Weights of a small transformer language model.
Size: 13 layers, width 256, 4 heads of 64 (1 for keys and values), MLP 704 SwiGLU.
Architecture: RMSNorm before each block, no biases in attention or MLP, untied embeddings, capped logits.
Training: a variant of Muon for these matrices, 6382 steps.
Each number is 500 + 50 x the weight over its row's rms, rounded and kept within 0 to 999. Layers, rows and columns count from 0. Numbers have three digits each. The size before them is the row's rms in percent of the matrix's.

# layer 4 MLP up, 704x256, rms 0.126, rows 51-87, columns 0-127
096:499426545496484516447458480523478537560437509485368406466491453465478434476575559498491454464468393504456446615513475488444521493503493529451558576497382498459439438518475487461590518532566597435454622532487568480514454406567540523483625482523461483459571477493490499489477513558602475535541482408497466489551527491453510485558585474492549523398578453595510481546479452428496382564554
093:527532508465484512487570544587402492481506599352445446527500549546457514478396513496515540574518501391480416488620469601454458606528477506532396529452513523435446491589469422512449531540461405508503435581451503463541510525490503433549434464479534534461472515515521483462537428509552581487512439469584603478450545477435482602486485474571370442596567465492386599530479483455565484538474
100:390537496493554485578498504431463561508433520494501484448562521584489470496521377509519541427574506551431500520452547433571529578469546542480484513468528534523555515470549524483554483517496544531463425503489497492410523502554539484520515433578471571575432450486525536525449519525479408531548510492504595532512573530448462563480552364525497514584571453466527519462529532466483569553437
103:510493441480470514539531451393534598450372533441511439498527476560567520522612489516607465499510528551471499506565520529473518509391586490613463586434438590515462453513518512463514390478544521475484425498554474614443478575504562493532451552495518482496482436438491488562522455478534517381513590425440486512562555514563490438441541449529513503459563398590544446555574675491429570532355
102:539480387461445489500464613538500511480566468576488487665618481460498551427540506516554486441496534500522520399529473557540562563464506481406549450464496548430477536498504534488533537370526494536492469519500510442453459479494456450538536471532554559487539506588493508466458455504505508579513407517594490451516489460416550435609526485549408610553484525472497466472415531508455611436477
090:486411564531554480488477497610551550481569407491421465493517500550469446565450480465511474486526450475464428545356516480486462474500484425504495570597503450450529508479532590397623550467444537479441489610483569503495500415443435469433454437452495540466489468561435470539493538594420496406546484574510519566558476503511488593422583511439533468558504501460443497582396497492442495498466
099:484526497484466493530487518545482509465507525489578499403435506472485450467513496515407531588412466529508492485544538402508398514505473579460520425585544612477485504593577542440573388542509501431489571531566512552462406542487525605553418462459459478551506407642444580533560471520496533480606566534473557543477451506516508566470594544507514559548558464555411529464445457533438506432537
103:481512436504449505433586477508520549515484417486550528513443455414493416499441543379507488518492469481525558530565594557497411534482470484535571620497439541514503565507489559488472465536544494554457518474486444487543502499457448559422528561420548475489496440472478533494490422520536551477451483493495558413532391551505560413491421502475473447562645503507591570521501447473594515472496
094:613475491445504479507451436560532536398530527439488531547478480503506508586511484475365549521553440542410472439471420497530534507424464508532473528564503489506500509461499543488562586490465514558477555586376499519510592599508534456552460529446505581467555439525421448470500511428493464440592447503517499423478542419552469464504554580512467525514568459484370472528535507501557437567445
093:534531483518508514460448428408544588596431543523568540478461482551429512510532581529593440489478568536457463447532435462439467431438462404549545442566525548509486555618506469480486557476477515593441488464424463457458485578508570470441507545557550498560464525517477389506484456478459466514473483486508565562502550531458476504575571530513450417453573460471565469533412418558542547551603
100:472526526455449494493458425527467494483439500508556539563537482505570618488479445389570439470384494516563419611470500459563509551528510539434557529599505437481584524527451531530447465623564492412589547465448430484519451444477510399607357480434377503574545542486517517489519550490531527498533550536552486492522551451627599522530525432568544482514454501575494469543531569470508513580543
098:506513561513437498524477516465477540519538480439527395502481486468552521571498540494426486594467503468381515550489526408431477523377541392509501510424532513558419543552479469504507498596483402532481413477532448467515555538576532523510568506467602586517455501541492461561490530414614531452511420510607529493556519501458558474554423547509507431429516454525394496641577556544623442549579
101:411498551554462466529490424514482543468542525541439483475431568534502502489474621583570494456404445525505521555554528467548547557476563535535496503544493563574504535467439562471464509531485397461433495565472447520542462522536473536493538520471476504528419405480421548599507502478523521501497498620517505484529413524555463455475467572549572529445480402549519563585505505505613477521468
103:525526483488482499471535422463544525571513498513473570477487522522516509516569514443462469536472427563542546510539462417506614436525452473484473534535512584470470541506506496377524531564494521470558427488480551533486500507477561596625495472492619593566555537533528545424582419450622503572508579466417466521521386497410533548501506529474498387525485446494539557511501490506529561482446
099:552512373503645414467446472560563518577503551528447463452443476450510581463522506498481519479590535543595530618517505539588448510522491529581512507592540455533480569502474429506473531424533470513482450381489452539525437506527525567461607530476608584449524521485464505548519470479422485418566519570474471597528442472534464551487506469528423399543510479474510525485512500471416461474487
097:469541462459430563514497594591538416484535536499475522512519543456432506483499556432520514530418535501509536421475445482496544464417575497581499455472478497559506443381564494533578485485527411460561463496533456551402447423554546513606475508522573556563530556560429434410415512518586487533468460473450494523472479489489469504551540525470534501481502508427423428494567584488502524623535
097:562510382433457470454450539426486471506505425524451429508486487458498541490463481588449394527482494517533531418595455550466589439548556500507392533503469570500587472484547498594529443510591508597492442565527520508483453464509484519531376501425541499528494578590493515455596519467455531506430483539567450525362469483572490491442470595425507443433499591449447554517458509468533504383381
101:542483463523505514516505521486589592512545522523455482590455484496469461475460479466469494502473481501454565425480598462485498489389525497454445552546446533455488568578397496479547559515477417522449391500478524562491544517452554473554557503537471513426514434607461491549436501483575489451526467539566473485444477521517526502543489523503544562504508493379516533404600462456558510420564
096:447516445440476414523511434467587529494568501488422506522499452534461493408559479481504518448578437622441518549609532505605529443596573464507518529525514483529578557522537517532531492446439470387571606478487434526504466602566501540565445412569476457563560585481488508530626487428449591530485413547586408572580512555495533532586584506564424508496509474536507550538443478451454591516504
093:479512490634492485527552488549521442512472553492570505510557556529517540564459538440504468467570527539415571513507373439461543589532609535472617464471524465496424513494539488464489443515570463507479405502376571461459520512506513460477528446474535512522527607497517538573485498487482601507408452555603470564515491487460535483431559392505533476476443493450529517530500507489479482477463
094:529456554540484459540563452529509484566561450395468542407387527436471458417503471543422497518469586478517482454558387473527504536495480524575557463608493525422522565474489542430495501459479468500489461463539539540483448509519435535514430475478525433500498520603475487572523511523536526548397452468532597500537483460526521422416532494527491566415509581401461531564503486533564539479512
109:453607440517464439501486544440515513413581552454496547582518528464486499528412440575431500428456535500517545472510492476563524520495473397447393478460496467455440562470591544453470514505461488390557527517515517548406454457494549529413570664469477478417426541508440459528534500546460492529425488393532509554536436477526464534449536569476505546533572491493402417498545471511541514478508
095:472507462444528438414567547521484461478539522467456548472539392511559614581463459501592519524450536536489429445486533504540462527592486479443499467545541582573449479572472474533576447475477574446414575496442498554423446558458424470476481513566506435505457410499480479540487490502512576423567478454576525405503512489564507534506425495545424515522476433534502564439490451481462450540534
097:561543421527531474396388526478490525504482566560533465509596549504505504436507452438564502534551433477533481464547374490486499462536464633523530463511432514524480526474556532570338460378468412551430511506507485548493524488469501481441489559490480520488563490479464586465466476551605464492468488425480590550459482557498545398454513510534483479457514535535489521493461553608511521496498
097:446506463524564565463542480484561494552439435480477449489549471431476469495552498476524523619500553541442495485517536575455483454441552561522492387462473479486470511419527511565395523519530464448476517414472463501486510498539439527535497543565437554445581537431562449440457588459602487465399455591461449521558500461456512507498451497519586579530562497540513523501469556584571468497518
104:571411461483535513460438475492435475548525525449466502498452466479478517446562501588612512500498453465511466346530581467407561551508480483606437598483477420478509538419502419583503428468437461505503434522494501550446500490514470492453533512470536544491475537457518409528464553463481573461511460461458453521527525488558489522529623519460375525538471486530503522442397518494526461514582
101:595396478513454454506524488466444338490415448568531554484550503479480572427551506518465539493593455455473512495464506438459414530608392456625513502565537521493549470501481467510615516455488523516519479528607532522596514404540469468449544507498548497483561473456443583428478490559537445479522558444535590437565563527476549444540549466542516561520539437490564469439456489531462526441560
095:479469462540467527520472422496543544549468454483419418508504449455578508554615541576519483474523502499501519446478456517431525468462523544509432448572419558502547442436448503480543510417478555418616568506531492583625536426564576487598523521476479490464433548522433567567499418587530534536472481552499548529425367474499436408509499442523484401516500451561571444432534560501431581546449
098:485492472528558443574538543450585539546560516505606511543402584504505446481458482532442606514470619574614529479480568420520510465496424500553517584517447466476539478523493561459573553536483502529403417598465482499501523508446460528530529496547571629521523543471510405412582569517476397380493408578550518479517466444431442588429449492522508454478468465491513599454515474437478546539480
100:461467491527437490481497505548470480461518497464513520374539449498525497460584510496520549520554568471587510529590500445529526507413414530454524521539555459548474495577510491465526447463491486489546484569500508457540503551392506634537436517548548469469546432517457475427500475526504541533596578495519520467476542565553563436494507548505490566443379465460483455504524588519512488570419
092:565465452472522474524417507494432424464556545510395455557535530540466507541500574399384517406512551569501478469466460517487510517492501522522533530482437457522470545460527457570442424559532463563552418566508457476588607507516484444517459516414549511497500538524504476500487573446486559480411538459489505480493573449401620462429533426541492456556532485522582505458522466585467514367471
108:587573576467525496486516443504575479424582425555570463404497542432506480467485465451477583448574499520378376536498568534485600454566526487521544484481538429470494546400625460480382436454448533576477515522530473479486497445508509510455564536528500519388451518454526524457514553495498534510518515412491523506558490389532582524512516462421409486505502505494467503488503454578544464497517
113:566488492478531532460500486488585500513555506487478428597541468471431508412428442528515522504447507595504559528533408471543455531483520482530441431472451462498400487551571450479461486475412468404479526520503478571602483519565479503445542526475467519466468470460468547553498522536504507506479512479460533467496521464389575395533542512404533550551523518534476428428525501474523555475534
096:537510470447498401447586525485516628498505470547475502593541513398519487462534490507524487494475483491579544513422363430500425488462502520444482451580460532426517460443514476488444509497540534439541522483519505455601516468404524536457503565526526672618497524489522501497517401438499470520513500494513509546405554568509500517559432514456531505478497471536595415451460547580444480538527
095:504517481579536431496436491468486539617526422438506489525430579473541529472496502428497448402469460509509524450432600477505471515464569603446591532456538552425492455457494462457554411537433470432506471536478423475465502596652391514568609547488545514467349518476550477529577542479502505503474465462490569575480476606516562406485483506532540551398473513555539569463486489470509561608490
093:406504432572458489532501499474445482571482523427466475510442365414579549504461455516450492597514491484448394469471448446422456452527510532470452446556594467492460473604446529608541550541498492518473534486505485499535497591500448606554599429445583479441515479431513581475537461428455572551540563451607398547539513490583559518567580526464481535478566507440560495515506444493457469484535
113:495514472540459494609451487466386428551483479511483468470543346428488563485586529521460466542532472423568523525521493475485473435490515490519460537466499493522598487410456437585545474468511440531468585466432484504472464436521586483455510540448459419476472489477626569525451455547536508594474445461540446456558599467491498524512460458448440504512553482556545536538483464499454335500518
# layer 4 MLP down (transposed), 704x256, rms 0.104, rows 51-86, columns 0-127
099:459426469476501539505523498402526490461494456597465497469484505491520470486532538568504546499484506478475531519444528523513497545568521498454558562466510511508483477608486497539540574521424581528545665560458467480597624587564512548445501475514447534540558509530505494476531530534434372592436531463538503421536453524520417483500517469428411522485493566467484417539433510472434447499547
095:477552477501536528398424398488436526402498540512558490508538470480408534436503524532443513445563523395453578480605547594530462476499476519453517561473449525470572504461521421503466461405451518446498505526524520445524528506437465493510485470531546599511438473468513472482446452538535488536511473503584620597426564620491508554440449501584479463516584501483414503606475484415577525437469
098:516509461515442442512445495560401480541508516575501515499551573499556553496527482481506481490604557547494569570475519450519536499407428569488493459466564544439534521530537623445577490468435475519580510449499509439393538558473580466471472559463484482541499511498455457476568560459541415478489562516490497516514466338418523511509509478503463472533517506433507474471431477431531559494537
100:504546381504520528567592543476463435488517469413471556539577508542547504527496535474443415446488477449393539516535466529496513578510469517497488523520518578474486468518501449446466409497441549498473481607455505442420655602451592491496543463502425478584498589476508524544498425497538488487491532476452456504448592493507558549444403432509535536500499528512468538433496484514459524465401
103:651517440525459589526502558446463423479492542494400521506465586541610494539477514541447435449482474373594507544478489490481542601497469455545541518535494505413513477534467521412481506448492451576529423589506517514491476527481531545558463600439479465635498424520509499494512472513534569568464453491540480561601501478406534500502546552554474547514537492505470456501501543452471446516572
096:477493551512642419462438481529452502518611465549472573485435505564589658554438470437498414458590481565556483525501609429475552480579557467429440428509538498482437484593449546456518607591470430613523457489548462518551574495498525479571576438494499485438487481468489485510493480466497538484519522493479394449507464486540451522552418501462566596530533594491495529388481456500531488529574
100:454508478513568523475547412495514475409450438437498595536554448588471556576444552500497515531496651499433462479490454475466494485509475558425542457475522518460461541506529532549476478527481531542630465549434499520530536468577461530574557450601494520526452479553410502498568512569574483483556487446539523564364531527410467529503463568490535547418503511482514392438457529496482477394488
105:465498561502466570522466515621446442515595542473460475449429483522493546540565436526491512466506494554499527460553455539514492542551438523390520523527577404471439538537485508435581461476500480478422608544496521534558502469529406599591593487524513528482573533475535460428496557443364528539522562606467479497553517566496478492577538538537472465472508387469504519467543423474540535517530
095:460532535569438545404503558502488471502559536541509556546557475413547530534521510499499554386503620436448537475529523459562445455527485511526499538571482431377490580447591519465478426574536483426503475430350406495486512482541538558484489507519548483427404511450587486467621507381467495517560546514501501494417482511454532566542546498454525436557455445468521481528474498534487417471455
095:483556430504509466478474436493458553515459478564509539522507482552511505591468503592466507564535567463506465564501536553540467429572482486452473488511600453542501439493530425541533507551539494479543533421536545458445528430418450584571524402563520541530488489496498424499551506458537401429484478505435526573466459457469409521490522699521495501514522592502465444422445429577528520497606
104:524547540466463556601528514439456508451522497496525537520495451447483497436469450457484456540536475558489560450541527572491464560475505461495387483508420464556462481511579599544437530507512522533506437571454519529422527449456500550497485476448493505545507461539494488440489497457492458496332454487500405464522526586491511526563578497402510492531579557518510456446501534520434553428447
096:448529484607496477547460524479479509479503479480522458476555552475553505523546495517452508494506608532564504595528504523479420494564453506484561492504534540513592454493480511352423494418507482536446528479521505543437457516509450491493583557525469490439465414516613459509545464579390518492536473548446495480496520419539468424496503562460463565435490448482439475428494589440521553562527
098:609480488470462565538495485526532542524478586442542541443525503589456549543522477478490495575500573487463506532466573384518497538473517562406379515456555508478449519489568471534511557501478533464520444409544565493402474511464463406454544432518499528476505520530534590502575552447521517434458520474555569556561543476517421506515573539559481504507509444587520542374489591491525519554598
108:459528548393583511496534445431506518490540494424526538467518568481616563480477409496498523458509525524502510623487413510517561474554506486480450471452489446504603491547560513449468564484460542466474546504442550487550499442565551598622518497521551583549616461518476429403487536453511562497432597488436451542413418556495488432460460475566431488448466525491572486387510511486443582514573
096:388481517460536499501509544530420507475503508481513433585434440467533470415599511467609491508477534531463543537534545467541432449560538520528516541550473523631551455518503531392492546507436493402557444421483468520478473515556454512483532475537559465459461441506449546520453412571472455495435439459473532521565626383548469464472463520488525552601514480575456508450456531496499562468466
100:528443508516520371511447483439497569527518386477442602469452506599553530568437460523538517457492529554615513504523405440446569591550514483451565448446493522461474469379482581454568532497517452553520483454449502502599508514466455465439514406481465624542521669554463547434566485500437427497446483460465573442474527459508451513537526531564507495463478458470503455465435459506501440497519
098:466572493482465525628533565468541558523557495485532511453469407501573522523536537485449490510473455541520571453516471512521408492573629523539420452528414402541516498545476474513523562475521466496444470508554534465460551512494513520391426476531570545512503531494527537582573427492499541471559476511496547476424502505580561518373437545492425523501379511539466481527510480625481500404466
094:521458451577490581407544532528534540504459527501497493481465483528445508472491406508490507506461414477526566497444469469457427596460537552425583464512477465485559448543542493480497495471512525496536356495488567533420462386429487478517471506510474501477540556466488524461539528503442509512526526392563426590391510613562426514507514469421506491481565378390619452525537525492491537492551
099:521522497424556541456429560492475583461482482513436544422543548476498488514485562451423556577400489516495474549433475492516611501435541435488565560505513394456460567514480500574487403529493472480490505474490523557481495405555562568424404502585541541432604473554473543456399554462536464538394534465511424400582500556431510473546507506550440440501516549540460477476529490613409463470481
098:467461516449518494489468487494405496522500543484552452385495450503527496550497496436450503465577546471474442447481525529486518444475539544533561559539501488380551478562517519488403560433459492585507530456493519472531496505422466552529379474560508533550535421498467464519477533517458422472518626551505462532481517519449610592446482520455412482436482493489494439458505550436546422485552
098:528573505401508482496502581531538579513488483470546531560527494547420495446458508383534538532483390510532565471484450498423564571438469434571539457501493509403537554448399529427491499551454468551453409498520530511511449585524505526421426417553499475530446487506504563488360552523480486553521484522487487518596455340535513476503517514511636498556513521383499504435590538477697496497465
106:592493487579486438515486457438517564464523583447510569597424508546456417473466479563504519444540478424571429512451498540557457448589536612438504406427556373447478464489507500453473498597474493493491477477451495507631567440478472466525442468527476603459424468491527447515427400434500487541597559512536507501472517426459528436459497539494505517465430628537566514530424445563448445504535
099:476521486518560527445592506465503484500471537457481484521548626535512470538521555548546481492505460473528511524469528438488493469486552482415508532520532501554568500520484604494448448550488546449448620504457525477495462623466490446465496559446520440477453522525478542472490520576494567454519437446566383422409542491570534535531501504562507566483485412563443592548459588491474474606527
098:510464421546517506495443506547532596500455500585442527527493515388555528516467581512525584509517397515487524562522413519424487487495577498511520531456488528517404503596559469455439508546561499510491461426502494392500492447501539459482426512465522457474589428499466535518472509579531489536480548555432470459564523482506503472560460505485489458543494577479413483513431452552506559556436
096:422517530506579495365560507517581503436503495525399478489421455513525504543497440482497496498474528557575413511479460512500548512480386457518545551498458483513437514528474547488508534542498595651487469561504532413520414522488534497440574498484503462552457458469487484513499491504399497429457529512462494508435513509424482504464444541491522630449455517463462550484535482526492528505612
109:540544568493550499516498450472539516586537462463478523538587468400519546449547490597497555524492385474570510472465531476519486552464515537563537484498507524442519508414517486491534449458540434452472552451493566511359412513585404556500505516451402530529556486539570516500578605471456568469479543481458449573505510422448494442479524485480439628457514441510495463505480505594481466485592
097:505588500519522522501468610556557560565559603570474462524495530532532548490519555498449470457431452526448472544527469469498543501564469544496576482469574488498554546449502425510466506449545578505358549561459487486452472553433526516529428492482463489458475441445531431441582453455495507513455575637490457502482441403483541519513512477437505528447425566530542507574456419561492518626428
094:590529480522355501488537481504526505487426546515641466536548439437536501556561423424444507478535480526468564414516573407488462460501538469595469541551444484456482486531517441450588438611443493527581465493504585519583523552592530473565475463432464505575491493486550537511440514493565542533527526489524570568463524495501462476518477546543560493437462498441637492483605515515444455498569
096:538457452462577458570474533648495510483440430510514421532463532529455435481472556478540539577482476507469569430433582497588485495541433537538533535429542481430477497484488496370511595555500535466444482417440489497488503527543420532518532458544498605475520542457512499451466496548497651435549507608520436476475560457491529605467514489454623445513409461547507531472537506502505617455508
102:507432488503470488486541517563481494399578494547490508362598562531471575446560468484473502497531460461585562486540539409496544486498368430495435508440512596527534451525543517482561490507484499439475433552597505505521546506613511589491462481450406492451573435497496456571549556565456565544541535571473485513569628478551497573490543540548486508493472528495474510451515491502558528539580
096:525519506528544450420470463521438501531500646609469473580453484473433435467425502515420490544448538478479524493579458500480469594496530460599586449519492450548468596464484468492472471509526476474502524561487549526551585519493604493505471435455453413456514523539540513492530603525590449417515496514541459523506524550387561530470549494531459503490519485475573526470611533496522493552356
103:495611583417431448506474440519532548474551506481438488511502538513515458434604534475483568569531495510459499485511453510400561443501570471435478501443464500512482494539587526543352428504496479469504552445525535473506557461513512533474573548564477476444459519494501503428469538478475495518500517414580553517553420383517580471545469383464523472498473477411352465523502460501555507460570
105:500532591420463434443474510529561533471487421563435514489571494510563547594465505487504467497519446433504604507531428494560540493513508481559438542455500504536460548413580595511473501422447482454472620459542565419502420445403454466473544482392451574492552534430506508598629479510500513436467490461446581469549582490417538463506522535546519586501554559520510487553523496492503585487448
099:515469478529526522498474465536468517524466469466534471562544542428444484515496465461523561550535438477541374494479483452455534479473523456489428460526498571492594528569530484489521466570467523431509481450462418550542486494386540483541416483540506407459480432637474459575445545548519495515511547468686571501412518505440535525505492498443375570550437428446530537480520451524435515405513
100:498470538496556477497526519497434464581451489495410414586530526411500525459540396519536526516468599409454513455456588495424577614493589528521499518503524487576512506474505478537543459519573581532475493490486408447414588525429452542548551517569559559496500503454568613571514516490473529589495504515411592514477507479588444490489439441476512499482389545526475502574477444436543482468556
096:393515422428532407504567476457566553545500511476467467493526484440554547461474480527499490523497570552462449514479522472464394625519517462453494419520530460516541509512481450515500522451544501511487517514527475492442542584496469536530477467406439499491506500603483441450491398527499504607496532493476496516582565477588619480526472538498586582455600527674496422567500464454477452481506
# layer 4 MLP gate, 704x256, rms 0.126, rows 52-87, columns 0-127
100:502472535572455521544535541554553439478487394547490435541492534545445477522531584432594420498404536530531407532440490430529483463552538495500455401502614556638445506464490475463495545472507495446497547484575483546458502441514532504477491517495448512573533573560433541619548513494486493521537418480534513454507535456496529402425560443562408506432542596547537592448474475615514489498527
103:610487510517438534401467501545524424480535469531462525517456528416547518510520510475517487577458520474553522516553467534416518398497462459510559545537450551544501541576437385573410544460576478555547513485460493476520461565396552494481497587461509481535563506479481523490504534484570537447476475529533438420443408534602569521512473582477440501396526562532591462573482482470564428471488
101:591505606553503469508529523602422423545544504594495569479386479481456409494501557488457544420548450513469490430392463485502530615562466504511541496516489466538490552439440553490521565559508507505542518446562472460487539551523563472445538490512443505528481418464571463496486479509458538504542504509543436495506479433400525510524410490390510403463497428588429457476468515549516554514520
100:520518515477542517522496471444478386505476488467420435401398637545476492520510482547538514599508451484521557526487516457443489562553529472482508534557472500615539554559611539414534463557426484515490580510447554578486540478545519473542482450462480440519412489473500513526575548496557584497507545536477515554519546444489535628417519552442553449430449495573494499472564555442587381462504
093:521501525427535455490473557674528410456495422531482508513458464514503466518549443408575445544529512526505452575447518511415562473555573558533547555557525453501504456526436508479478530514445460537506498458532476553510556469547510512452534549438609471370466527438498536579432512489539547421523553556516539503418516453508468572548500456530544508491452498481500563465393541461633431496501
099:476483410501538395534456484523496460507549552465502547444452492465473484478544477474469505541478388534564500521633589553517440519517431565507576451530528582520477477516500475381506447530481500445449486443525470491491436512496497629410494565422448534488470519548453553544568393530545505460526511579469569509492540538562534570452505626472507511576590466604488505416400471510482488437518
103:547506454450499518443543606519434529609446499538542510565538478572530542578534492525530409478448572448526452405529504481516505447407504504414496580550354509442469501518446487475519503460499470531485477463544493405492562436518412472575552583464441530535425634486467432540524489499505537519447516550518376567494532451570479528555458505568495573467492556523514486393487443488501440512426
095:435503518553491464490433479542508567555485484519485461513481601486665537487550499552564388503514441470589534571457561592488442444548530497504537543488491487484556514516444466509439483435515555453516526528510429464423431455557544468599489473559514569549447432468595514577461583571490501461468488454510309529546475479495462441499495517494547573600484489516515505483366445530472522429536
096:502505517540424504451572521466493475488432499522474391506509530486507542510411488525439614501551495559509476491481553429574479566521476537553460535408575491563438455487539499475523458478489513474598515573534464569479628476492469504517439446575468491510521440573585436541500549465533427439491488549538505370545517536424527471517444563526464551502477506489442580462621475596510516428469
104:526471486497496504479471522531537619411539573609509537510463584446434461498486538448503442552484470439499577406455439466510537493456511412517388472434448466592550497468554550527572543452460476459404379577408523563509538627500460463527518476530466527499578496453507575457498572394539503486400432483460465469577503551553493509460495547404518525568509513513476440391479491427496499453474
098:445453465494516550511500457465488465498539533572491557547516465535460442437475458483432522428500496515647553460572485504626484446515525559496457495582484490505609405514513526437495527454510528507487594436430518556498448484442492517435514457610504430523502471546560469476530479588469479592414483521486484504356543405534535470528521462511464512520552440550562545444441437532390556452446
100:522456498461532625448561486457550427499474569479511503420528455513560567486546470439504518553491543443451550463436501451547479479445513510565402441445585455491504593522592541561519549394490565600611516463575519452498535437418504497530483580492472540453581573527499529456521553548434499503540566417565561514415525426483511452466451474484442488445493555531494482496575531561520519439485
102:426623496466485470481500511635495561530514506526481556463513547398442502506505571537495501548536531561490497413516457448538462485611396563525504510572542563518456463533451540420458502546432500456541501563523428598552521497568522490567486468507505565573539449467577517471493522467537538517514548498361444478509477489427648515511420447518503475506502463481518584411387511428542423491465
098:527571528523540475516475485569569426458472477546472494427547512507519419428561552459574509516434500535393625509518567431447525473490531383471416506537490511482490453462429520413503530566436458468538451531385481546429445529555560528466497454516535489462478474531599592496511576522571505533489486597566530495422526496525530453416488548521553470513445544511520464508577523610509522502555
102:548530544489500482452552548531487415516492501499494477515473535466468495421476563459537519498441475505497388579531445475519492468474520500492565500515549521559599483443490594554495339426520510443518552558549487454451438414447543515536471454447560561516436511470640434539485499544467539524551534465553490470480490512489489509455459522522530460574476426405556527505552531457526519554487
101:518572570481528498449588459531523511462562468452477543494474516518569428515581520415564560586481534506521464569443575435438394601441468569443525474464480377571435578494435418422487520538435507472481593525381478467481571531424476475514614505484563440526496500452559424547510524472548535456492516560399519558626515465464470452510533538597418532483514422492558550499536462578431476530537
102:594508460455492476543450525512547566477488492489453457597427521480510473517466518538539511483516531594395564424443604556466510422493571500463441545560461574438514527589422428420520509501502433537520429533462547529482544569460597532517509491511495467507474437561452518523458510572514583492493450524580450504441465512582527499541475451530546567513501478438505528466578539484597469408512
099:542525510521453563434479541551414482606443482571620599443471507455443519523520458502554499533562550456530477489566480505572503502497579630519475419483573459506477496508469439474446508461513501684559434604477566425500473501482446483496515511538481463506411471561563482455426558498442545591534496478518485541522562488522457450501387467418458543570535523408476374515460551475485461511531
094:440496417453560538420418447538507502552500500521492453499459453528465432469555435426519486548441482465539541468529610489510418546439509468591416538548471516498563574531479594536426648522496516539512524464561411473576560596497449504516473484400440533550517538532498547516481548511505450442598496526544504479444594564593449425465440499484514539485618442575540415447603511489506472485581
094:514541579379380575464452512467574551488526445517493560567471510464479537484518449474395546625472468516516491615491433514506456511486488485532493498507456548499560600470358507432496553524432557439364533511484548539524501529480568549455474466501531459485515489525525584439425508580461470509526391515521471421552456507513457467447463540556566511457539458520522536539494499516508577558562
111:428464395438492477413486440388524451512510439473418469491417461473423494436548444586571479520508472595472481450428523511525551563535575501556451517520455479596459505491516563497439540509504565484450474375506491528589520469539523474466509517550573490466492412503535556484429451476602526509547528509565533502499498456494442512508449397547444515433473490480526532434480619531482449530568
098:484529565466526523491549570443485463385443505516533528564502435440603557454515487438546492491576512500537441519505565525432523475542518516460467499495527501539476492480509450497488560473486516462516482452489551449573445525666559460610585468487423543604566459608569518518537423490499515585485588480493484538477520527424489518458450423566441507519466494522533476536455484512488495504501
102:451577502621487506474480482500451473582478548496468456579427554542526447516462535508518444464561467454546475454519504464564514425510477502515516530451571473585532563416494554526466534544451452437440512593435442472555439459589508456514546511546618466542474572610500525516612650490458559509564505581441527559472470582459428533528605564476506546462532543556451533475463486567562474457472
094:455424478464496581458541474489543534560435365577499522420532495493441532488502488449546522530405503469478535491518522507495421422435576609497461468507467453499471507556434520573409518507511459493485408461400496550430586526584510542531539467512450516417537496428443594486459484481628458454427472547522521456471412460513453523563450499577514565525485470453483508456559566545516430491503
105:495568548508490560525501531518556525511456412539497522486559599448479420550440500388354515419526548491497534592438472508594401483488539467441550430531484509555477530509473535400460549510598484450502561543500470485535481458527500449583533552441529464563421462516504609492471492495514463497500485548589555528512459453459482427479426484533633459556579463490521479511532435543491527500445
097:578426544484521496477503537452487391476374424520530500516526573529487567500532464417489547528557482448533490471467500474436364475559483397553516476515460503489543426428544489511540577466524615426617489503632500498577525407589501472556554485463523509493520512536466524437419478537505420586506517453478538451432462504518506492512527469518499468563533519424485364452536492504489459432532
093:530502459513449561469416572518460554464497441610495516450402543526564529521456408496475525487511529454548428541578542511519437519527474520494574507410452534489453629500532500543423520502459530457407473455417498531392435552406514526432531507497572497543486563515489405584482553494560477511491468476558504507505480518467537511447426516491566575456484508484455509517486609548564449447465
098:589517557445465538531512493474464543596643479423563571463382490504451556448515474457446528536530556516536551462530586486581519431516467426450496498523538442564404520457453504489455529545541498462469516635534578505480535525583506632496540477516564563527444498495511552536577534451456502576431394452500461505553388412489534478478531554435439543554428548434552601438522478486534552471504
099:533420530548495500468513567550558608423544463502554487428513543507500485537532449485508516550546505511635473529535571518481558603420554478508446520449564570484482500494456420483500454445473549477562538581538557466472615409419597515517561464418446571459558554509482501516536564494518506469538489543518421496474523477539528460517621517592477520436385517474511495526455434592451484351484
095:501505474523462535523482522488524608562483462473491475451452529471529531428472560444493472464576495521439538473502595429492458465472412493492602531625434493465445548479599529473418498511488545519395596538540407661393478496439481429496462470447593568463521588545542496552399512433511529505538521479511591454465508456540618434502479437470514518420590412666537496602523539484597450462624
102:598503425493396522505451615429577608508527520498460563496492523508574541518521480501371523505538536490520558455537495558494545501461557580474586543427485472443528546412450404497518468547527408504467512510470482432490529482444482509491567538420409554548506502469502539573537517445575503503552455462565444509566527420447524495490556500500560434472512506478578510488460503524516419382504
102:536431515417529544548507502435444522474469448565541464561576449454423513511417556462565489554489469502430520521562539586534536583484520419493506514403522458479487436513491520459552507489436481473516530407540584539617521561489451499549420484515441542543521494492499514598458548497493542515471545510489478529468452556437553402551515409504508512498469430457393571405552498409544533420531
101:478538423564530528451515492500528456483540538443524463383540571473422592513430546480506481466493485587453517425557610491450578455525454531607576494456533495525461537541523505552485489476485549578471532552438485506443482549515513534525486449491456486509422463597513484526490513546504546571405485601506517513426552519529483374469480535440469473566529499502479519418510465538532527507550
100:491507440553478442519543495484531655529542481450596512556494444539475462399508627464447382472426467577491549541454515498530444562464491482496470547533554498478454491504485551463468407378455547501471491448540519463481549555511483433403516410457506487603480486553507472514586448554495469474612525465508514399488474475487505537486520509643415602503512471554491570404459445517526517475438
095:518485545518509543532559601552483550531547448451487436442476509504445460432493573484402499449585444443547483488504508478491389448397453499521478580533518443516494504476457456529428455523413521520577473518500585496514406402569559492461488488489501492502566510568508480530505520502546466512583456561492473450527458487407569481454541548547493548545460564560503528513439515509606493531525
111:520473474541435458503453430510463526529623486562411455453499470450500528402566535550489474500590501386480495501457452524517466420457536551446557485458474445400577488481499552593447476506523467570556591423509464489475519506478559468508563475577481540505556481551633562510515490451609579497448495402458569475498562482479517489506457529491451496521539528475491579526513456505494445497446